config.toml
n_layer = 12
d_model = 512
n_head = 4
d_mlp = 1344
positions = "learned"
qk_norm = false
attn_scale = 0.0884
bias = "none"
init = "normal"
init_std_down = 0.0
warmup_steps = 200
schedule = "wsd"
final_lr_fraction = 0.1
seq_len = 1024
doc_mask = false
Each number is 500 + 50 x the weight over its row's rms, rounded and kept within 0 to 999. Layers, rows and columns count from 0. Numbers have three digits each. The size before them is the row's rms in percent of the matrix's.

# down: layer 8 MLP down (transposed), 1344x512, rms 0.113, rows 656-722, columns 0-63
# gate: layer 8 MLP gate, 1344x512, rms 0.181, rows 657-723, columns 0-63
# up: layer 8 MLP up, 1344x512, rms 0.195, rows 657-722, columns 0-63
down656 089:491504450529488443488468485479486495411463396520580551480504441482545563552544502529522547493477416524708472503429486549561442449556485493533455493498427664493477478439489623539482388532556557
gate657 101:467469453486550459497502464525479441490509553525513436546511504488530451491529568531580571513575485400548569497605477476457517501561497446470481589437525537538525576369434537507549466533476484
up657 103:450498493559492448558372593420503439508570479467494570461469503482500443518438573482490492447563483517468476543481539493533578513511550482469382458595550496529476506517378534454503460450480528
down657 099:524471481431547490456621539502470458542552522562500533570458494462546332530522475498494557576535525433549428566446498535504523550638588462622424595552522508520447387483516473515432506470568509
gate658 104:446463479530543432441431500601488531418468428501467473553589507408488491537463548475443410594554516541540584534506513544492459436578392531494487455518483496457545491556469415538523448455503487
up658 100:501497484544512569537497437497471510435489511517529512539507691571447497511521536537474553552488497526472606516488435570511490548462574590549522530437524499512554485472570424470539463446438509
down658 104:514502524430487400492459370529532564537582512493555518518484417480456503556427466418595467476484525352564537505545406505525509498483531442437507494529516606502541485506475565565492449489570602
gate659 099:484457411466479555509506486617540469477466506419534493522413411556434449515453576413474442460547533424648527519505509585434435416484534482385493521433445441535560561508479430539488530538584546
up659 102:490517601498520491593469374514467421527516489533496592550518505462590535555463555454519597544536541507490485499489535531527492527527454520485483467527499535536584499447558516511526452500451558
down659 102:428522508410551452479509562612446512452573529552497540467504601524484463555508562530432574537588549523675479516509498514534477445450563492520475516559492437571487554516450557474520536416481457
gate660 098:442514531466546480489593566453507431501473571453579510516455413549511574486458571518460477502452451469459473522509486402519494471484546542522504437505434415493524551458508489510591435463479516
up660 096:510545473397495496556520503531439512500571496517494657512554472503582534494434458407458541439537487485469558443427413553444548467474570563390519403450493454559502530430478543511474451517490471
down660 098:570541413441527530491484451445486498456423466442518515518462530524546375474575492545530500559484605550613480613434572467467488504496411492552556571539501478523494500492463588392426564515445528
gate661 097:480482522522430573495429453519470496577642507541385480528505470529562499558523527472424533420507579484535464448569495593470512520493483608412550537468606499519502511507466539546526477511559531
up661 094:479449508436543539608553468519565423479469498430565547489556450442493584487502588505546565543520507549414485481496433482473493464477547486564558537540484559469496576550472526541533548497499498
down661 095:511448450430555520520476448516416559501532561564505417437490546618616440601492424555555498515499503546536575420561464435484406442493485562430483364464423520478503392478544485501560384449490518
gate662 109:433582484515465462558544408503494484390490546437550512576473574478505490516477518551445488501524450450501558511528486501428512426553506428507446484630512524548522502479513504407510383469513540
up662 102:503469490509496564545430534494480577527531457517497485482537471535583497457443488523444422536566512455539501433486477438642530614533437540499579549468574516516424499502572470518562450472616463
down662 116:528481577569534497614536593504444442478495489503535499477443454518527502546494572472479499544492503506464477555455465461510440573514475571494534422468394539516477498542618536500469446479563528
gate663 105:506563497499471589500611499423539561542434477514439477517578477456566483461515478443522511546501476488527332437376404478549475520501530469503527520468578611518545547505485483377521500421505524
up663 103:471557489482494556478441398559473577489478479473526437537542505455469527433513426537468527432539584550443514422515472593498495428569476548509490451456492444524496460387539510502487572488413456
down663 102:554391493487404505576551507547545458510555421431542419575424530553491491491430491498500532419466482440485531439515526466478527519459465538447379547463411492425484407576426491485388561515406419
gate664 110:463502497523572446564482467517463469452451525533600545495570429493485508463465547497479519558552561576574488545559531430366569579485557533524501435540468491470466537513463439464506505433514574
up664 108:479598466494453484459581531507517523567495602462531470464506436502467549454420562453438471547632485474475560553517566381560557554521487410598530499520479574483538489393531442535493500501610500
down664 108:562570524545535550478488506588485511563573497498546496511464496453559467516546408474493468506424577488592434483536509581442539421476556518484532551493530522527550513484488551482571451517577571
gate665 101:457540546486528537501575437445403432475557633639439546564493535516569553431536528558571522514514400470562437606462501470459510483496459493426507497571531531482478465562479529471512512527498496
up665 100:482459549503503567499529502471463497480503564445528467553474525475478492477426423468523564400536456491519493512519463567517442615536464486497490452357517459419548494517566461521432479425590489
down665 100:515419492478535506499545569572473532500433452485462443597469505474514502505498450543456499381441499515561535508537567664500560397563407505614416400490549506453483540490501517535500540464496454
gate666 106:483468448537555514503581474499437535584548501516513496546514469554497425467435515462532524594616506483538508563463548526462472516494533416476550525457529495424465455441478454458515555632546495
up666 102:510517506481558533513538479520492471550500523451507603482586537579465437487450492486554467496534473564475425510440459502427409546575517478531494500521488550529457486558464486582470452501500485
down666 108:549516553564493538564481453522520531483524466472491505532442493431477481458460489515460458520534528595363451565531508486609526655464441486496459582444529545513540440565403410506557450544458487
gate667 098:482456482432475401434500565483513530470514526437489514605430507459478445537457582565562486491473486457503470469496488415482527441459466454502443449514395510515581545491473443561528431515521470
up667 099:486486409484569552454457434531570542566596404484531514559447520529517524460516453541493528495501486468496514422477511502494535442426514488527482506521535511502463477399521520498549457530501559
down667 099:448494542482508414463488525459468600469531502514485489563521616541525522492481579541508550511531516467489419415570534422505445624423529457483542438573390461474541411593507507518539539486513547
gate668 093:538448430528502470491484470568511457479513397606511502485431404557472554529449448511534574491527463473365565545514581534540441456414466548511545596539537532457455508501478643438440584506540485
up668 095:569523484598570544536517490520495501501485548433517475466558432443552412465478530495468539620490411483617519624491400428461433488503473462533450478500579559539491489547621454492543540498535485
down668 091:523556568409556485504498462428544482460461463472443481374541497508504583478528427472497454469507464486436480509456525496562582571523486482536481521413414463482509504521560493452553372428480541
gate669 098:445621447429520434475496472518546495527469554566593579455553452464557584553503549502413421558588501450491453416462555440532484505479476479555582513578462473476513491600530545514448480441560541
up669 096:475488504516568483451455479495609515464574500547538476537502432524498561462519471535413439547485484457483491587560471543565517530523676427476490472464493468511544492588475410421528498499494466
down669 099:465554422493450486462450425557518469482470609534471450432532470485529420500501463507490384488394412524328531461539584432573546591530483493522577445431488433447564462462483472463485503575596587
gate670 097:449506497537543470563480568455519409475500514529539466475578581460481616516333455493513476444609522465507497518477590477542515547516470581556427543567467450487496514517552493532441560581536500
up670 099:479473484569582505448540503436479579517501596480530440428488601487446581532516539466471515452650481521476528499520588559538502488447475501524481542454445410567419458484518498606557411460546375
down670 101:476473436536597590490439498457469538597561463500584507414480517554553499520559476386527441380587420466475529444523450525557500526544444480498446486466509524466578500498491390561499534477547593
gate671 091:504449494458482423476471506518581612523599428542525411550506494529560522525433462549482400473451445510569495475545483639558513486424571563468446493419526576456479516491457537475416512514439460
up671 093:537539442485503483470537418491515494481403493605556595431474507548544473513457461484525500573482456419447475454425486464518504397528401487385505449474509514495479568509481559489544576391585503
down671 092:534453490519541461463522478494438464538542370523496486470416468472481592497488453504557562465464447451500459499473557474537455521454514476542454489504531443427550506492520406557450517437620469
gate672 108:462535474442473429517452538453481458505491552484603427486466530477594535497519485534472510510552426466519492409407488517468515492428503527520518531467520476457507468443519512433446529384546471
up672 107:486574530461444568422536542516566572483498533484545501435491492461627539527513504577582520597506418465400478562530543519484408495407569559504559562585486600477513541446435545517449542423495522
down672 105:490393493487549582521488507553491465475515515539508500527531577461539498509443478520504458551464491454568463474532524496494444474444484564575454570458424493600546530413445517533408402436447408
gate673 111:492564595533489523458533529480459510510476534541493482487502608523477505506536413511483433594428461497471471499494485407584410550300537501469469460460507405483454441573423581561376560436517493
up673 105:475482495493522572457514492557538490437515552492530450473502525466460580478544518496528503558397488344500530501549587516516521581429541547539529506499398449559487480536509530417542426479496547
down673 111:479524501531539530465539502495518513438473490441527489522432527541506404499498502526477540473563424517556566509468436455497546630477527454507442474515517457527481515477572471518476487537405436
gate674 094:576534451484515440548434491419485488495554587542508552570522515519595529486488523427448560508473541521560359511464470568403468501432453454518463528425440481513411576510496519503511525543553587
up674 097:467545522448495501456394418561445522587564562490492521571419530540534589482410495435436496423543544523536508492637442575459516518501600520430458461529522482425488476415477544605571480585478451
down674 090:483545501528494404490455456544532425454457541515518491390570552436504531553434544473478483504450415523471457477426457422588443628458557466518455531444492596489464499426572547486457520605546615
gate675 085:519473458426513505505442580483597471577567551436490377547400526393386505457541501467446471480535548442297614571457482407508526471579453468480488486429411499492431478461482484521520493505547517
up675 077:514438445510507486442393552463532482530576486442436351449477515446415516467582479447439451439502542444378470545457491408517495549568484518554518449443459499445506500374505430553492490505476552
down675 083:524483463455557521471489505494511557543555460587510425539476517382532387529476512473490444518441462542544515585500498584537498407498500521542470557424491543470555557397558470532486537504509505
gate676 093:476483451445508474498503531425417536529572445519468509550556512565348506459431480496429491532464530583458522556608540447483506497523518487573482447466530537422572462491516514489505593509526624
up676 089:503485425374537570481481567401465509527494395479475421454485484508473522422400449486428545518449454548357546476482492406534606495553459507434430464559521505545546431576499512512456411539495504
down676 098:515460489466466514481559479524491575539454451595461534529547446580518530434492430544463462492613512509460539534502445561441452421458512516514535469467428559551394472522504460460543558506532537
gate677 049:536536485490421459547539482618515516460524480517563481521531486591520558454521534506431531387450456587381491481485442491495529430454411547525415558575510482556502552532578394556626568525508587
up677 045:410508510505540553453545540477481421456516444496444451439446502495501438574481577446454516556592485447602440522429539560497517528455518525418576441510443520425487472480438532476468501473494443
down677 049:496532455546480482436374548448531386565441575501532554456471473516534538554465520473545542621519573408531603484463592497549424514449479514461539484579492570475446524473564438454488472411524481
gate678 099:525524470583504539427469537479407517551469554456493493538516522546500479526447437522506549529417551504450575531486544533490503521485507514479433515532446527547439552419506497537455505544468450
up678 100:515456478487449570496481377415542392489576507547518534457510445452497532460569487507555540463495508464595491521451468410534510569607496532513457437536445495531531449452505474522490499498461437
down678 100:482531542439458587532413430549448560433476455460447524581430426532483605545552545464597483592540555511573470468515523466517518532384455450516561530502526506542447523353425457517566534544409477
gate679 100:414390391526500561428467485550517466488511555431452378468620502505423557521501502555459481491480491438512490574471556515509494348405430570628430573445546486575447551482506512489364534472491537
up679 100:488470501495522469427420472525490485488514467528416547509524488517607475561424436554539555422531492508590502541609463506513550551513576559508454452453487554503469513493546579386501534519491499
down679 099:517510435553521442584517480505545571491488534444597545445437537495544522415502499553577603555618528508358442465443481468535494540492480448533462554528510642533558520630485476479498493468476499
gate680 099:524489522475487481533458482463471514524531511512530409599576470411501453547502453512512494517464464442487462567432473540507510497562475606484503478548510568508569478480560534504552561478506485
up680 101:466498533470521544561527433437510531616516460432501424434532491454467503520578476494556588563528406495538535524411466537485539482593544526447490584494395457592557465499440543544511554450476436
down680 096:471432540542451501619513471431560494417449536502514559388507445471404550629601476509552502544460454507420471531552489452474482477557532500494482533543487576542516501512482509496506471513561418
gate681 102:462478445488490611459533498529504567602612476501559564560634509519470554565471580574477460507516475430458530522632591414615424401502516478512630544485488543585512505425537533546520468558498477
up681 103:511423518489440526593466569507499447455470448594439519499461498530440461520592521476566655552607451570524643489562442462468602460427512505449495462490515446473559476498422483522544444384424534
down681 106:590430532499592462561496531544513474454406469502398553398490450519602560454484495387561449505441561541553418463530479473469461503429505440546553482424451420496576456491415475554424530521457514
gate682 102:497474628445450507477513537492511425517414553454581469547543521437575490406433548495482455461549534493427493430490371400530534482525544469483470581480460586615509526408501544540579448525467504
up682 101:423529497463555512489529524478466505577573578496513535498452541506496498511504493481527557493461456407491521528441549397509481541529470444571508594441603471656512498558543534522573540576453520
down682 107:439425511386457481567418466471476551526512432510577482420571500529433519488480568450410458505436475586512445491526478603524475397566568541472466438526425518432562528577502553587487630471475522
gate683 100:488483433529496535497518542547421580595511552439437442433430528428398455419462502450482588532493493490566567416504404508552521529519512479445454505532422561473472481485551499528423510435483430
up683 098:487518580508531378383489504473446474571466567531454391475539546504497517561576501493457483496536417498467499417465450526463513492524466553520376443558489519454439455425530551477580572424484437
down683 101:544490456451401413540508478541532617528503474470478444553474579446444526528493437517507539529480431510412478409521513554487518585447573529474499551445404395602508431494557528548479514512524538
gate684 093:483482469508470470392508580461497535532493560463485474488588447512475504449449544453439471465492490506571553495429555480460624510532473459544565558470467456513580560516525589480561497522490543
up684 093:589481468474530501517467537538461481486478495565453497533501478528485441451478524490454434504455577551471540481428420581487440573524466514450515402478508495434575473374483498459528547509482551
down684 091:590489519487498415488523483473496454497357487557514463394540526443495541436542503493453395469536444409471555519542516494526526595559503529502470521529483454555545566492542488533488454598468507
gate685 093:484421531505485406478520471474528519407587482467540429364466531528403536503502607536481584533380463529497366521463489435524476451527566496567565511535470587504531489501553510512485483558438401
up685 091:487546506410590562467514665542397526414503472501458448513425536492490470467455475472457558515475394522484463466548532615507527429460510517596528493408461503542435504434490445515545481558430437
down685 101:547458539449509501558499472444505500545443542576514495517482526457538572477553658558486544542480566470445518631608513492540463468507517548446489519461539496465501452444520584468581500517478487
gate686 100:410471483557448581467548557560511516517519451552512516511481482454565452436399459575438495454529465591529521517503526597460554532474459469567546484464427467571507469464569508472528544488544470
up686 098:414476507471497546454499418520534607457463530414477484503510429422556450526504528459519533546510580510617448479520500503482385547560580553435533471401465496547461494507499509521572583466483612
down686 097:571576402479532569447502601565552451433459581493511509394531630502455511406477513519466452506467512568520581495460492513561474482521431541426496527482462411483569461566573546503534398524512526
gate687 102:600530522529431555498481568599530550457513505497481625462577451424522530588558471480505472515540555450503537440473460446450477410484498522467456528552474487447438510442476516515526525428518437
up687 103:404455584450590476359521504455534507531592528411546525509382447538479557614495479501484488546549477491453446527492581546521486477550484564471507463497373548558522476480559518537430455482497486
down687 092:472495568484502551664529534570516427508558549493437381468424545483440583377433501549528481537510428487286455437482524503495472523517532477440463486483456465519457559493564404574499361483481451
gate688 095:489496457559516495439498595491563489505535499467511492546485456502479507511554483488438470544496460397625549538511446501398516405502454535532532610558591569448572494535542577568566463512566552
up688 094:532552447450421501527386501568524498482492529526506496442474499564498548454538467544493569531400492485586551430469491446605517530428492484492541430493492333503506498503481543447549488571441480
down688 093:475466508486522490602520547448493511520457510462511513570401548570465570486489344489519588418470519539443576582464517538442535415465447522491534448371479432425531453415567434525540524484528509
gate689 098:483523437436583589554514517473506468484527492473505509543493593561562408470477467529406514562529533526546547441527458562472441470522584554464547507533559568478528530547488482506539468575480557
up689 098:544532517462486581540461542520545532487576571528505406510503443532434407476513405486581481551479401556483533509509564590444516524525567547486460537531459503504508565414481487608431446521549470
down689 098:448521574413561515544404474495484515497465400560533470432424522555469520497539577471453478492597490429418616453509492503524464581388599458542572498570512559556600536494519494484501473496613535
gate690 118:542506425488489397470449550554537459474511528544572509596497468575494561510419570655555514450478508480647476492493456516548447527526429552514412525543506512521554447499468551547536385510454451
up690 129:483524528539501495556433517486495500516456495521503577539547487588598503440486476526563567534567384383542447571536510541495542462485538492477543557471492523527468559484518370454594545464493576
down690 126:489582517534505593519476444541488527445529467464522516464501597487548502448641499445446396542488488415492470449556461402454493567551502463459578503536549457493444498562534494517417541482427451
gate691 072:539568463492469558436511622520429577466588468541460539492460591495450592543559521522581517537527536504557524509554504624549402577526511453463463479518473429558549562471513478505489439501478476
up691 074:486488425480567423518539403436443381511447522448510474500521469513464463526468591480509466553476411397447449508374435411499482407538547553537501394512517572523491545459424576525504571536497561
down691 079:447546619619445492456519507450572470475518462460468453429475502471481433455369562539413535413485471558491562494528475572544535588450585555461535534520522489495475500543525524489509375425461443
gate692 092:555502535456439445446484425453574560395517512479451554487507463487617411540428519448467526530555472506841447488490510563555532547454472480538500519480526418518415552552467573621523520466478524
up692 059:488593501535493536539438559410599518551511379456562459476487524568475490492414478479532532435523524542531497523488432504447560567495477425508486421514526478405465407609438557555484487490433437
down692 067:526563554549458482550481486480600491484487456487556464552573506662470513523599551516458496473436558436359537541472554565476569570507507461482479511523540521473443494552517506474494406496573467
gate693 101:477476455487501525557545444455513477577548478505572502527449510526491443364444550516510545516471594490479406554446545507382422468481472572453515446399565490516450435488430452497557533491420469
up693 102:472491572520435538490516507459462525516547461491479495534523506468508458548551509500449507475529479531543479436522476491531445581485434510501431427528476590553540460614468505466541538494534529
down693 103:468461528487440527488501587512602433510545551507466480521522648509530461488468512521446488468533532475408547490558441562531495535503547517579521540580535439502470419543519608472537497559575468
gate694 092:597429502478579475576545563406476513478408496643508586491441499472550494529470437477540472590510491537541421497534508519559563470439562503498523522465452508483461498580577489488493533575442536
up694 094:525533513562553470428543438450556397524464545481631500410561544525626452480503586513453589570470502489566548505551475590383464549518629498535512470508571542508494456559548483510538461579499504
down694 096:550497475587552542577545501440559461496497457471427459556482463544478544475431407521520507511508436539385462513476566468510535538474526508548445527570523537484568479447426556519472487341542460
gate695 104:476458519560483482508511562405399433529502407492539544534484465530521513463420515473501577451440454522599512431548552522473479480469571429555323540509464430484510576600545446522545496533574443
up695 101:536439542524488567545434492467507427508557426474557409501545575439519509548513355462466549613473475484606547426458528530500528466462468489566465510576439495518536559497554482476434466468498538
down695 107:496451468477494496518426435466401494552528504470563534459424468432531425556465475492491467445518565459348498480547518514489453468491584518571444556541592470445509592547536509475520477436543551
gate696 108:449564490438430544501492525496575526554423447485475447458540543518469546484525574481565554496555557486496526507463501490559524458442480458561419702512502525568493484490524520489499569528471542
up696 102:500493516457485599525468457524535492462467487546394511412592512536516581474574544533464513586487497536431486551532580462538476481476552498422553486543591472523484514602467493504507506441462449
down696 105:519428433519547567407555492561457607498566516481520564482515527465543561481557511574570472490476460522511513584499399414484481389575409530461490561494541548467458523449404486594589509481517556
gate697 104:434442460551518523338462527543430505453451495529485488450538517562495551501484447436470438489573432504547438473385507527480520452574488487568389409485534404565457526499475382553497476473374470
up697 103:492513416530432563441515383607496515558471462574463457531618464488468489485547498499469430582443488492554453474563550444446589562444497466509532555460471560609446484509506528542538466482425534
down697 105:628575448522485360486478431470519431617482535448504506528487518462482431558503526531513512488454500395474480474553509453414540429451523498390540561523515490532572532521470520537499482475508573
gate698 092:536482473539524481586517462420571573491570584567473562511479514458420599530414459500573486526456535496490480456476454616563466412465530484430473484481482507464477513550491423460487480554464532
up698 103:503517541478460464421501523559439511485418539523466502451506475516458440414599507437495594450480414529406523564492548512401516593562443479582547512472540540462461454462672520526535510505598421
down698 109:528441468553518502552504478488502521475596472537473529517490448515458558569450527584461484508545569515605504433474513531570481486399595527475498435490441455445520519564446439447535410509542444
gate699 103:589516546518534517419428470479479569444485485498568492530469387505485428556430489490516527553523598450527513498547551473521543515498484544528456559531583536493485459458451498505478553510530524
up699 110:522567462463570533487487544472528501518510418527481540552556559500445497472553501555507454444518444483510423594525456527477490458467527426585474483507521411509497516500463415492478503616494517
down699 111:449494500437529518439466455583498396570548518475425483479467585482481556494519493527424405494416464594631530503480422504438520433507456495573411573506417474487505414473541582557507498476422466
gate700 097:517446458496539500416511528477504433436444432540529538476571416564504460497532465530582533437559479544499463492463525456498524439515526489417497527513519486524534494445463425394533516630449469
up700 094:512484513478484451524515534579433551585536535425513504579526550429501460454402494519541472466505485562568505506603499515457472493481559520464463626455462393528495497531534597534493486333486503
down700 100:429448439526535545503437419567460400485451441560560501438407517573541560506481543540463445442463481444599515435405522411503441477528532509586493449533430518530571573518477469588446504524476495
gate701 096:456504481537548524542515543623513523477429566463534536451466522603437487575543499557415454484462557519520552452564477467509584502499522549422479468550505551506423514441570457511531426539510507
up701 094:442475438410569457630540579530426496469574544508506455437492598539520511491414517528452466506585571417564515455536403440580482541471543471493479493554575546500499520616499479465501477570516424
down701 093:420439516399464493484499415413549560483494431502527448503485502531477496505466517546552497480462499456422432501534460377512456505467453449524549530453568533619553394499490508398566453509453542
gate702 108:513519499490599465501436561565554468519542516535519585549461456488471522392492483488468483439454468553582464583466518390524435462528571496412483491469487553507474614596519519452571569445507541
up702 112:592518426500466530481483457422552470407473418519482488548499513539502458631424496429520506469487574480463547524518498491433509449422436467582478523517430460386552559498502491483581388461544476
down702 109:567497581465439479456548470444531459477432421593477469412577534546414505594537576449500514443485535445493572496506562539585530482564454494550554443510457511442445456513421496455467458533506365
gate703 068:423481547530521563522441455528482479522494522469484438474509450456414452465458532554576427526527440445237522431548536536530444497481487503547463529435452556542461449511541491521517546614530433
up703 074:499530536531457474443451506415567503484504533512503529417480441460506411525464521566474478485552405482822430533502522527443428530511464459520571585435508478509526521508507449500542479581482518
down703 075:462553499493540465445465539533517571534481538529474552526604502528472415469442527488527468461488517553415484554413492480499545564470560600531504491409523462494465541478474537557475451475507493
gate704 117:569443520493524486523422498559487565477446475482488432503493483441508475531405467472513490534543524651509505535469529524466456408441577637525490499530508531542533605591417592424475478502401401
up704 117:489534558562545424418592522555471505526557511504500451495482443539497575501557533482480550486554510532667557457519507448565538562481494431523563502541519487483538454497495455480485548531539525
down704 125:413550431467476471460469404478508520477445544476582529561467432443471519569474561572357460490525485423382522493526521431453446403545464523493372518485485402498442457465541548507564543510521440
gate705 106:537438512433459588428484553492531565448507507495513480460530552482474585435600435512482549523445522530501563557438502489585499493455528463530579501570576572435416533464457429472556515481437478
up705 105:502523434486447492477563530538445466537501426628583441501522443477415543444561563484549472458485506506481560554527487459485614489523538519511476510394449508488498614446551512511509559432538546
down705 102:482530467468519621501488460531514516549546475538429529469515542474519528525487544542518502426433521446456528559516398416523538505552530577512474437464449530509502526491570412466492555532447421
gate706 100:535490453451537434607587532522465507479487496536461573451516556505547551454481462611460566533554484491497450535508406464523486541481483568559458606463470549518600412508482456535466463549501507
up706 103:565483453413524504486532494543433571496481547483510487455457641558586597496544553564546626513456491516589449495414512514509541514526553525471487535410517506497573516530497447442472488564438465
down706 109:406471570509535506494481617456417551528497409415518522490448473419463505580476465501613467507485566509297466442524583558574537513588467464539475476521486426552477531502474531468504502539485491
gate707 099:497485402603418475536436524506492470446515458540423471461582559474418484506477515523418534401486535554532597531455496389485572464588458514474489554539500552528538492542514428390516448514485521
up707 097:593585479481577499457506442447422531487423521559416598499524567510541427464458537361470519563594487510618470470518457594527501464542561444489566442464531514396505538531424571479537478476444538
down707 104:473585588485520483488548493477525547456522588502548489488406494619524485416481525409561437531444461458363468522544448508528423473479523465506570503494495374436544557492462516547386487505425382
gate708 099:467496510475507496518492475539466575450518551488459500448570573448582541480497457479470501615537443547434461489408572584533633499550476615573476507511442531467530481547515494431484546568544459
up708 099:529526531441556552459529524502489408492439475432468577472416525464439451499472433523455516507552513472534452424476466511475389433492582461495584416485475502453526540404568512514534487467432517
down708 095:497539363512528490552523554534533432414509553561498571532485546523448501466506478417494474437465501485542455508508524472474456536486551459508463524497555536453516442500514517529488388560512447
gate709 097:553495548501397485469432414540472518487385470487528416568431443499473529442463521482468536540504570485481423517443488586578568496455400461493487476502479424441526544499501559470539576448421536
up709 105:484483596490417458474435497489552481515471477458438471506508500537503484411526493462497536513453480670778390468493475594535519495510437443555538489486532414478564598557481513561515497465384565
down709 112:474441506522406485557533423452470543462499487517491564541507501498481463509497509478512536525508518465000567506522464544601532432515502480434529539573483440531526487517536504451477477546489520
gate710 090:489536455489495443526523457412454434456457504618511458526528517353588425471505440572603592483455578488458458496482515438537451340438478463429511484512519540483550406509570578458545457548511640
up710 093:464493441525457521462517479484584521509485531522553497435512566539510458512494457503463553482484596468362442568593553507597511510425407498441472516470576479537462508440565469448485397469552541
down710 088:494496490574476469470549424431426507466490479554569578511525488483488468453481571498513409526489426486554470509537535466495589519601530497466508538467403551517487417481478548445498575494558545
gate711 091:535455518504485482488535501594419456572597577551434452501316455483433439494487537506536543388454488438411521514530493401499504459525488549539500497577538475487539543520477467550473475522524439
up711 096:559482409456493576560438517459518523472452438569522635518523496565538526480517390490469572477391512570453499554541404555409577399474411491444544514527614550468556493504579434470473510502539502
down711 090:467453557526545452499459588434609533557552587454461458554525488435435518479537515466557397485453532526500489443501469499561547440497484434436476488468445508512463467556432570526471482547434533
gate712 099:491526478444537528370512512534539513575463493438513498554442463486500585551492443468506413464550547492523376551545575471489423447491466525395498440469507582565447521424371497474537596440534476
up712 095:485549474474507544440460459511474535519433499447492492564521438516559467436493519475500479557487543445492508455501395521596475523565472461462490571449412632484457443501457550533458431353422597
down712 104:578474557552524470500496487511495544480450629580443539505564498463560479550472530520497550436496422492540412480542482442532469493559569512543474467490549493452571475486477464482522449448547497
gate713 103:389447457482620518465492590487456416491484517493507573458498589445502518492547525500615497431536450530584500496351501525554469449554527465461518456531491495496535478494568388534422549528524515
up713 101:516460501470615487544437497451520494634646410525484580458507458518484548389466594483487586479505521518491552457452468522540564516455500496472538551558492565535485574536515468507466531425491520
down713 104:512461545523657404606530529468410538489487440550601561513508447524570485534479506501431487497524642498601496542524474418492483530451488488527565462527427488541429418628453458595511529469589541
gate714 104:507536447496428503474463458580546501533517501508486501468398453510545498534523469489506495457433424442555459527439558543505524496518458445548572615592580481600456484479428486464435463462554468
up714 101:560519527485452514463478395521436500470487465551494514457481435521592541382513522495521518562498593484602524502464384558459489515473489547526456526498468506531466535444414469479469386527515509
down714 097:566426513428490446430494572492449534541453480563497553434552535440599482527424419513443418453458595544470550496466483527467546505479440499546537602484536622558441528479522447569462530504530523
gate715 092:442457491507438413473466448474599515378509451517555536455496509521439569462535569593526522439592507572562528457381444452571502462444564474502528497452471523463494466573444523416555575505404367
up715 093:515532511470528452492506510419582607447390472459557479462446466545421543564473536480489513556409490600560480538542487543589419523439483445531437440447431504478447489519521487519489387465439461
down715 092:570470556567521444558511577491558496561558539511496475519494508379464591486404501509547527491430580474442606460450585559513469499559513515593478482496509500557454569460451537417424503455537492
gate716 110:527455481566522555612542478571494511518516492526536578471563589494606441631570526501481552507507538439519426563498549517469477572506417528561476501498498551569461457558454518464478614488481492
up716 103:592540509484405472514501496473545521499488405535441417604471652547568485427464525502545608581480540460571541503466453471469547536451565501521517519526486508525547489494527488514489466552439509
down716 101:460463426446565467500456490480442509541472446556507453439464482494543476403411580434430577520545548473624390491385365426526537479480565425513484494579526514543391517450491648487581580458523498
gate717 083:513506449498481493469401532623525513496497556548509446601509487451504493577495517568500470451459551510681553522534441477474586520506466493402494562489533507482446508442469528456555477506503469
up717 077:506534563506504503537552521416553494527484465478500441420489529488467499401541450389554484483476485510568513494570531495540472524514550453492513457495493547524469472467606554548547489513533449
down717 083:413571532521429531542437441512566544582569559490541458447540484528551454431523371503577444434446454418592434539538575513500462483561488453538514460419612458538445432506498489495545533553438562
gate718 098:489483447402512440541487461436567605510511561523593487436501510486430457480555494453521532533468535531486531544511537494613484516476450494472512535538520496514419503536497472443527428386495463
up718 100:514498535406494466518479597452422499570465487547519534607481453510427544524519468492528482491423468566556552542483507493545461540513587514504446532624456503497535487488478500504417499557511379
down718 101:444507532464537433511512450524538508602506470541538477444493582549451486526512519442509512583493550495412602477577545504485548391488461432567429509520568550524450501561441561487451567449557472
gate719 104:484495563581567459565524532434510434485532392558484452505534491444547558538489529603441522570466505507459547490559517451497610489480425476494444464483433574477519479490464424508427481460482541
up719 106:494514476454527472466491464521524518528537469596479515458401567548436475501557516546437481496428526479428487513538556464516532483497486382488565464460517459504527502535449449571409544515454560
down719 099:440486548501484559604552492517559453533553479471481433429547449524456570489549547490565477455508343515554387476630455538509505566539532480478435496486545475525490475444476442501525553512528508
gate720 101:500540392461427501518518442548533489470519577452509444490615437538469495411515613471576448608437602464541586428533471502513490458433450468430440470487460619570543485480558540441540500530568464
up720 106:575482439556521494478442457480608521455469468464514532548420500487484516601489560546505528446479503465448558575522433478544686548599502501556562498504463512451450485487489464571510459567466489
down720 107:473476631516466478518503506435530507436545542519466490513402543502532568538491461470558365642485514454603484480490506554541570522411451505502497443512566521494442485567471510547465459465400605
gate721 109:452406501525448460450479398436433497496443465498463475517564493525555593473511494529427495543464522476436483550473392503503473506502525492485504417498455566455507582467524469536482488507522558
up721 102:549534584454556481473528503505517515471526514463497559541499408484576479567521472426508527451482542518486508549417491522498463445501559466513472551468421571489500500481482499581431523490563470
down721 106:491466553515601434465489526521571474474579499468601525405535512481527559451534487489475528502519512511553577383434502547513625500570531485541441443460534505520558561486561483597458513444515647
gate722 111:434567439512497521501522561619533491440398535584544520458572491436525617579471458533602503448461501489490576503499481535575459380506503469467531533517556541551476464512461497429476346475433573
up722 099:530480457476485428485442468524503393561528510493484493554465591518486485504526493418511466535499495510504428482573486529491439569411545476430517482588470569522434539454550473545502545506564540
down722 101:528584431435390438506531539423530537566367505520425454601523489524449449512391405568529523463562498583553407558466466515546449408481547548497488543493556513498491428449547513496575518536428590
gate723 104:496553422475547545543469533524528571489442473581498446514558572546516556508482566474438450478560491457546539587449555414500452543502477537433464474522454500529456533471459522460440493431436510